Weights of a small GPT-style language model, trained from scratch on English Wikipedia.
Size: 8 layers, width 160, 5 heads of 32, MLP 640 tanh GELU, vocabulary 16384, 5.18M parameters.
Training: a variant of Muon for these matrices, 146M tokens, 4468 steps.
Each number is 500 + 25 x the weight over the matrix's rms, rounded and kept within 0 to 999. Layers, rows and columns count from 0. Numbers have three digits each.

# layer 3 MLP down (transposed), 640x160, rms 0.142, rows 349-444, columns 128-159
542483507478490485541517498532501563508502491459493476500518490523522507499520483479572549513511
489546513513469514512499506421498473530484510487525463571507498507543484479463502502502492487491
537488481503546513488452454496476537472468475460530473509561506587497565485494535515469507511521
530449472489521524520524423503538529462519503520537478530507445478488535510497515476477465485490
507551493493485459494529525513476507454458495521489506486508516539508489486538445499492494525467
503523491473490500486506530462494431525510540482509492461503525511519490495549433468459441543475
464522499538515518484500515508449489510493487468532518481509464488494483519500549491515479493515
488460494547527524486498494522513531484517534490545505466479489502495472520528527438478478511510
478512524539486538506534482501459514499501487530543526495489484527527449470500458526519515523512
471445461537447502518472464524495480490484489499466553520475482437484515542496521399502445499471
515524558486479491514527441513479544506471493459500460500514495543476503499535493479567498512493
516480464518469451458476503510500505575508514465515468543512486475452504495494495477444478511552
493485536501493462534441498543493509523491507523483481520448526463494414498530538526530497496532
484473495504499479498502487467498522504481469522548503476502531498495534520514470478481491498515
553492508502470538468498504544473505503504484489504469485473489529507526515473457531496484516499
476541554479545530516497529520478499515482490481511469483485532498474472490482522467449478532494
534518532546486505539492523511490490504492462427529562515464498481542511476473522500503480538520
522510467523520541463446470513458507523519463482448504453465468524505517445515527513503504457514
419572502491523542484458462542473533502469451463510498459489531468560474540492515478535493569466
546496491468518528489476493511502503491512487524478503523519527499470508515484525539519517525524
556511459498522468484502505506458469488497507508504488467451485450460517551483548483534519485553
473502497525505497544503576504485531513466463481519467516551527505535452486510489494502487514506
503506493514498497517471501516512498495461496502495489520509508506487493518505532501488506470495
508494558515469495509507546534449492517527510479489491493502523469514493480534563516534542517460
488506473510513520503481499480494470512463496515474481505516496486444516489510461497504542495459
484494520482506523518529519498502503478443494501532494493462515511462508537510490482507540498540
512527483462512513525497504509507516479481491506505472479498492486548500531535517507491519513526
490528465509496513457460478496487488557495476455516493501461526466509448486476496498471512485485
506488491488508508476519503491439486474522464492492521505494488505532530517523506487502469494489
500528492462440481488492469543533513485459545471466478534550469467463498489492516480477508502507
530508441506550520513529485513485509467511464507491502475525490532468542524506490535500474445493
513514485513509486501483478522501502506500534510478502495496531515506488520496543510493501480528
487459511548525460501535484531517532470479482476480538531440542476479505522495502459501510526486
501457452505478484516501520477517515487520500479476502524510480511524542475520462466493482519508
471514487502509512503565514487512459512514466481457509522503517490511504522551483559533465502481
493470488513531500479472501508511477482501514466488532489506486455482463502525532471484535533537
522509532464478507477435493444541494482514488504542531512520515516501504513448453532494475488515
517505484503518514544533514490486477550451476518508494396510455525564512486488493502484488494497
522521555525553508521472527515530494475469484510503429458479493501485479505536480480523472535512
505507461474498482529511499491519480499501505511504519516495501485523495497507495493491517485477
498475496533522469484518515503478451506467490480489523504477498488457506519511537508515476486497
493515452505520510468517494545509500513506496489570440496477466471561493464497492516513532506476
559464516497517541444526512548487507535520526515496516511505515495450484465506519524534487536530
497483468520448515486474473480465496492492498566510493516490526534516492509509435520524489518517
469503481497542481524480444505526507475473502471488487507473471526494520485487528566478494499491
482500502490498478509499513496533492497489498486498477499514498529517497495481506508480473484483
496472548478482525490485491520496451523521477470521516485497532501542514497487489520530508513453
519491547490495466495494478493545564468497523472509471488459556567538518465486454511479455464527
505491507503518460523498532477527502568462488503493478509515477479502522513534504460500469495503
525500451482530486512486510507480481497455504511477513492500516499506481499501529503529515504496
488514530484490468492493497513499536483495512500500509469497498532479498520482467489502492495552
504499528509511518497532485500481517505523509467562482527518524482502527503499481480488504509499
478503490537491521496530472524470467475469525485460524511495515505512474451506522522493533511472
498506536518537535497516501491490477523506523440519522528522495499475544528497495496522562491515
477473530483499505474490536519487464508448473494480503503457544525516495508512532494536515515522
561523473522555455538517482480436495519534536470510486463503497527494500504510504472502537465461
530491457487499518528507527496498480494475522516449497432539531448526470481488500495514493497512
457503486496470521539534594520498571518520527466494545567506566447499524483487532507483514527499
502508467506508504517498500506489533527496531506504506505528507534508527490496524506473467475508
499516473556463507519488520530473478454497477502504505555504537505454531517466481554498481478560
524533499510510500518463469492502487493498487490488526480494518500494478500460505548503510510491
543492476475495510501549474477511567514509518505495505465480537499512504502545528506464498476500
495503505485485518491515499520503516495456490470485510471491501508524476475486484528512517507473
478494500463521508448501519494480511526460514505478449505490477526522480460566521513514447473467
482508500508493516526496499476496528509511473489500485498516480505494479490517520522474488489478
443529429483487479549471464531510464473479546472466438511533444471508472517486506508480489468520
471494475537556567488495549561440505540459477494485509523518484519531485523489519446545485541525
540478552505496480478469509525500475461499500513515485508475516495506539422549496528503496521611
476473497547462551498517505474529519467464510498513470510476555485463554537448532500491469467492
495487468506510489519485508492506485509475513521488500514488495541505502511515509525502487489511
508482486495502501496490487515486507517440495476478531506496511492511497503517558509496473475509
507525542494494548495511441525492497473501493520503556511473516507472519479510522543488530541488
498516473479574434447516482532431485477543471528522489430459513527521510476499519510472485501520
539498474503525503498510476473473494513518508514524533491524515490503506481507524495517531483497
473506485516550485483473536467491527496516526500528525503508530474513492496533535473529487522512
464461590482505500492468494528512443525465503470504523477462520515489558518502590476492517501541
511542487470476549456478489508546523514543519508524483494476481502531502458485479512517508496517
474523474516534503511475476510515485484509491459504464461487501512525508487553521507518522512521
466516520497488551490484504454479461484517498525482489447505506532537447527467455511510457543471
530478536482497509523503504502507474451490562519487501484512520495454501523471490502481481501476
548469472540440486546486483521502537479548474553498517472450503516466527469576506544513519505522
520556502489494541486535523543535514466458492504505538470478518539497455467530459533542514493483
515491518447497511486521501527501532462513551494557505479486450494535537546502440462456518490524
460522543478494496576448481505511476453503472499488527516501534509494486505493495498511498491454
482476480473506483454451450471507455536485505499532502490463486503542481511515496564529449466521
455521466523515477474503503492503458502489546411489467486500484541542497497525511497523487480505
487506495570513476520522480528467472504482477484446532538485491512507475492527509495490491457522
536465465531524467496475479548526464547542519534499499492473519478463478468551476509519518460507
487506480558476539513483530458469539485564381528521575559505530514527511482495489543447504490475
493481540501458484523497471475485514494547520486515555488499542473464512512473469495479517512518
458499585469487540505532464568511507439560491470466514501484517522451528495503474476479514489442
514467477469499463539494495487497514547510499494509460441477484517482529507508514502492477517541
442514564476529521501503463502521511543513498481541470499487504503533489485472477503528476538503
459483471549465464470500498484468497488519484432485497478504530491481517537480544504494498486444
494504473470488490503520521513517515490482493503494523509529517486516517502485483467529509527461
518552461491458481486512507522499544483505481473485517511478494464502489508507480497484475485461
# layer 3 MLP up, 640x160, rms 0.213, rows 350-445, columns 128-159
511457452565441471512500522475514490568529501510529465578514487454493482504497557467573522489528
532533521521505501516498452514471547487500512533536482478479495503468500523521477493512518517434
472566530471530482498476504483556502544517530548561474547518449512499514518480500536486505467495
494507545505503523525523538523498487510519524503498501514490513501490483514483500531489498511488
492511510550502506528521490489516493504516505569499470470521470524510523505468522558509516545492
512529478518508462477489483454542504493520482471518518533493524534504493484482469544527503509458
512508486500515509525552467524496543525513513526467523507558512536477545464495503507485495520531
468541537560452468493498517507560500491485516488465483535544500504503472473495434502478462512479
443531451493459472518570529521429523506499504511505517500481486438528539459482475495520542554496
518449517520522489520444476484499482504522472509500497527491487455493547517476501491526491498517
483552536482577471523523457511507516498524467521530513501490467455509532461509511520508470476514
486482476512534530470480454458541460511540560520534512505494436494543511511539443484499484478475
515487482493462505461480499475490499532540508514493485533497495499492482530510521483486493478488
517519500499523463530489477440460527528512478476543513527516475495482495508447519490498502483516
509541491475523515504485472500520462517550491484474482489443465506477497542502522547527528529482
511488515490522507546472472464465439511474466458514493537460534465529490504492496556498493469501
505512480490470533524505495512472521473547508490495487527517514476459501485513519495534554472492
458506527499477516544540492533549495471506489519519508501512535451502456482511459510515516448510
488486488478490493479501512484474491486506475514491488471465525516552490528525462482491547521520
513524518550473458515472451507521489465494496519530493485467495487462461480483515495527450487537
521535463499510523457503493447506491425525540500508517500473486475496483492474496480495537459474
544520492491462516580492517481524535513494541532527505470509543536480466490454513489476496490515
461511502449500485495511445487475491491532583469521529472531471500513471549484483496484483489479
513484506509520494482479528516501495465489498504511507492523501489504563523480511488514486479523
497504475508485518521472487500531503478519505505507511534542476473530512487478514485517514525426
515514499494485550471484526514504505517502471494497539535522519468522520503511490522504516511549
490539548500509495504502492479452503473498494534455500504487494460525500494483508466505469492543
479506509521486539490492508521506502512493482487530475494488507489525461491480473452502478506506
493492468537516501517489519522490491504531496538509499494445489487517520539539487488526517485496
513504511533556454470512494577521494515485532523515502471486460509509443484521489501542505514478
524511533501503460498523551505516513473544505505534476480490490489467461495493508464489466478487
516517504477526488476506553509500479490500535537491500463512444472522501502523567503483570485455
496530504507488539534530509510486538485493502537512460515520525515482453476494519560465444477475
433527446517489561499514485492490490521579465524501464513509429541497477487522497509503520500511
529447518496498485531515470522525507508500477472536466463485501512481481526486468544530503523507
458462488489452472518528526546479514510489483538536566494481491463440505486516561485495525499450
531503510483488503439513471467478495489510545488544508523480484549466512523526439497535511475463
507466507484419493494508512485469509475520472535520533478550512494506510499472492473498508495503
471526471505528510476514524510489498481517523513471495527494491497505477484502507493504496495509
528491490501476530465546527481476476532486516477461500469538495474481497529481472529508498505476
481525465533486462513531475532494481541550515519456498512506473464492491552498481482473545545508
474521500496501456522516446542473497504497505512534502518509531513451498560530512505542497472487
488502493520505526523490482505493506496466483506479548466488525485457484495530523499517490505523
495491469558492518494527535518483509499494544508474508513498486508495476481467490522507548520549
502546447511445504447478504489451485504510457506474527514517487478493464510565465508520476512469
525527494487504526511554496476487505487458502519533508499481500500492507543526517513500511541541
530531509543519488487536529464506438527511473519515469513486475442476534522534514498504549469480
496531481436497494494466482525476527481514483486497510495529502507533507513523518494515508470496
503481498444554467499558543517543529479480486513490517526452494486515503465519489533519529506487
520495497533506514500438524498476453480513525522468517453486529523464513519506542484506488486501
463487500488531529509535497488478481479530525503472468504480482492483481463537506500490494498533
539460483506515503513510450520525509493479447549535482516490509477451507457483495496484474498498
539486510519468514534516483487560522522474514482485500524519514509480484494492512436560512484494
526530511501540448482506469495505470522512503483501527500518496500458519510537508505479521458509
463524507510492477522475506454481523496514490541471439526529482488511472511477489497484478485488
508470492493485456554473489498534495475449532523497506485497488446499469501494512513542477485516
504514514516475498525512517510485557481440492529474491506523529471493486498511492498500491448507
470507481509502476510485505531480501500536548513518489507502485499522519477481495489501494470495
544566500541523521513467459459494526483485525530505544537560504516509493525537522499526506514441
509505483477506516545479566529508498542503501533524487512559532509533512506489491467515536490484
471531492545528517516473495517536489468463528516461497472492476497456508461485507529490514540498
501524542534528506505527533482499513506523525524509489497495516494509490505487531509491508476482
519525498512522490511514475528509474561515461505497487468493502478504505468483447459463530493499
497504509492518494494494467529485499493505484484526498497526466522501509498510493502499471506501
524539537498498450527513499488498538506480523537534506476519442480494528512472503538517530518474
553549518493497432485509453481522506497513518524481510506430508462542504484472521497530550494432
481495490489490512552518530487473539500471506526487447514494503499439549513516466507534447488430
479505445517547540479472474485529444480460501502511525512542513444507509490501524514489464500508
496502482532509537522539470485518517477494469483515444445569515489453490496514515493499492491494
493502546487462500481465513522495491491502494513483490546549473415498545490514491521535510452504
482480509534495503475471491490556502464521511499527501519516497461507511534437509516513476506493
522570520533530425512507479519438467527477543507483463470507502477538461531457492467523549504527
467491488485519508510559454517473494490481499513503470452512525521460490505550490488474505487473
551538494486462525471459528465473485509495470522513497476505492545538520514489469480510485512518
467540432513531530501502463481520540491508493535523490527547524527520437448484448497436504534441
495534459497519484459469493446563493482527510527517509507528507503461525510509475522490512500482
515492523492471492502466496481520513501483510551464563516479537494497548498473465512498529509478
474521540513468494502549476538540514515514471531514501539537507494523527458493530439459510467483
482531510514502452467501484478521497529483510513484511493450508486514499492525505481506473470511
484513475490552512534520482489500567440492502540537486490505495468496569539545487507530496462501
475512493536499518480508466464476480514508505472555511529507442519504507508538494481481551513452
478499518535498452464519470480492480550491469522484501528503533491452466457535551502537484476483
514510553481429527510542566525524526502503539535503489529547500465488477499481504536514498480539
506553493487519507528528543531454501497496469521509497549556560490487513481517522447487504523494
492525456469495518486528481508498519498544502498484499477481505466514533488502479487497522512499
476488519541486505529455515519512501476494409541510526452473478499495445502550520454518500467517
467548512474451513541521498495461524469502450537545546560492532506473530554514560502551527520510
547506521534418442437482496479587465494515521504550515604570505470531457559440430533450472469510
502526492468470562457511509490539488458511525549465441468497473522534491430560539465524527476495
493542514539509435486519531449501497531497490489493495540507500471515522506540479525527513492495
451490463496513464465477491470535504541562476513463515484459486507512524487488485494496477492507
518486529491453470517481572477510553506531500559508483522512520495515531521512544481492507485519
454525492509502530534490503490511512529545512496457526441521499482470508527544450477527535464461
497500499509494485498442553519498511498511527517521485512504519478503540508492502527474497471484
498495477550496535523461506524509520535512493487461526503518500480530476510522496462490547503476
520479479486522532508460510494508493492492512520488471526535516460534491506506533510482510493488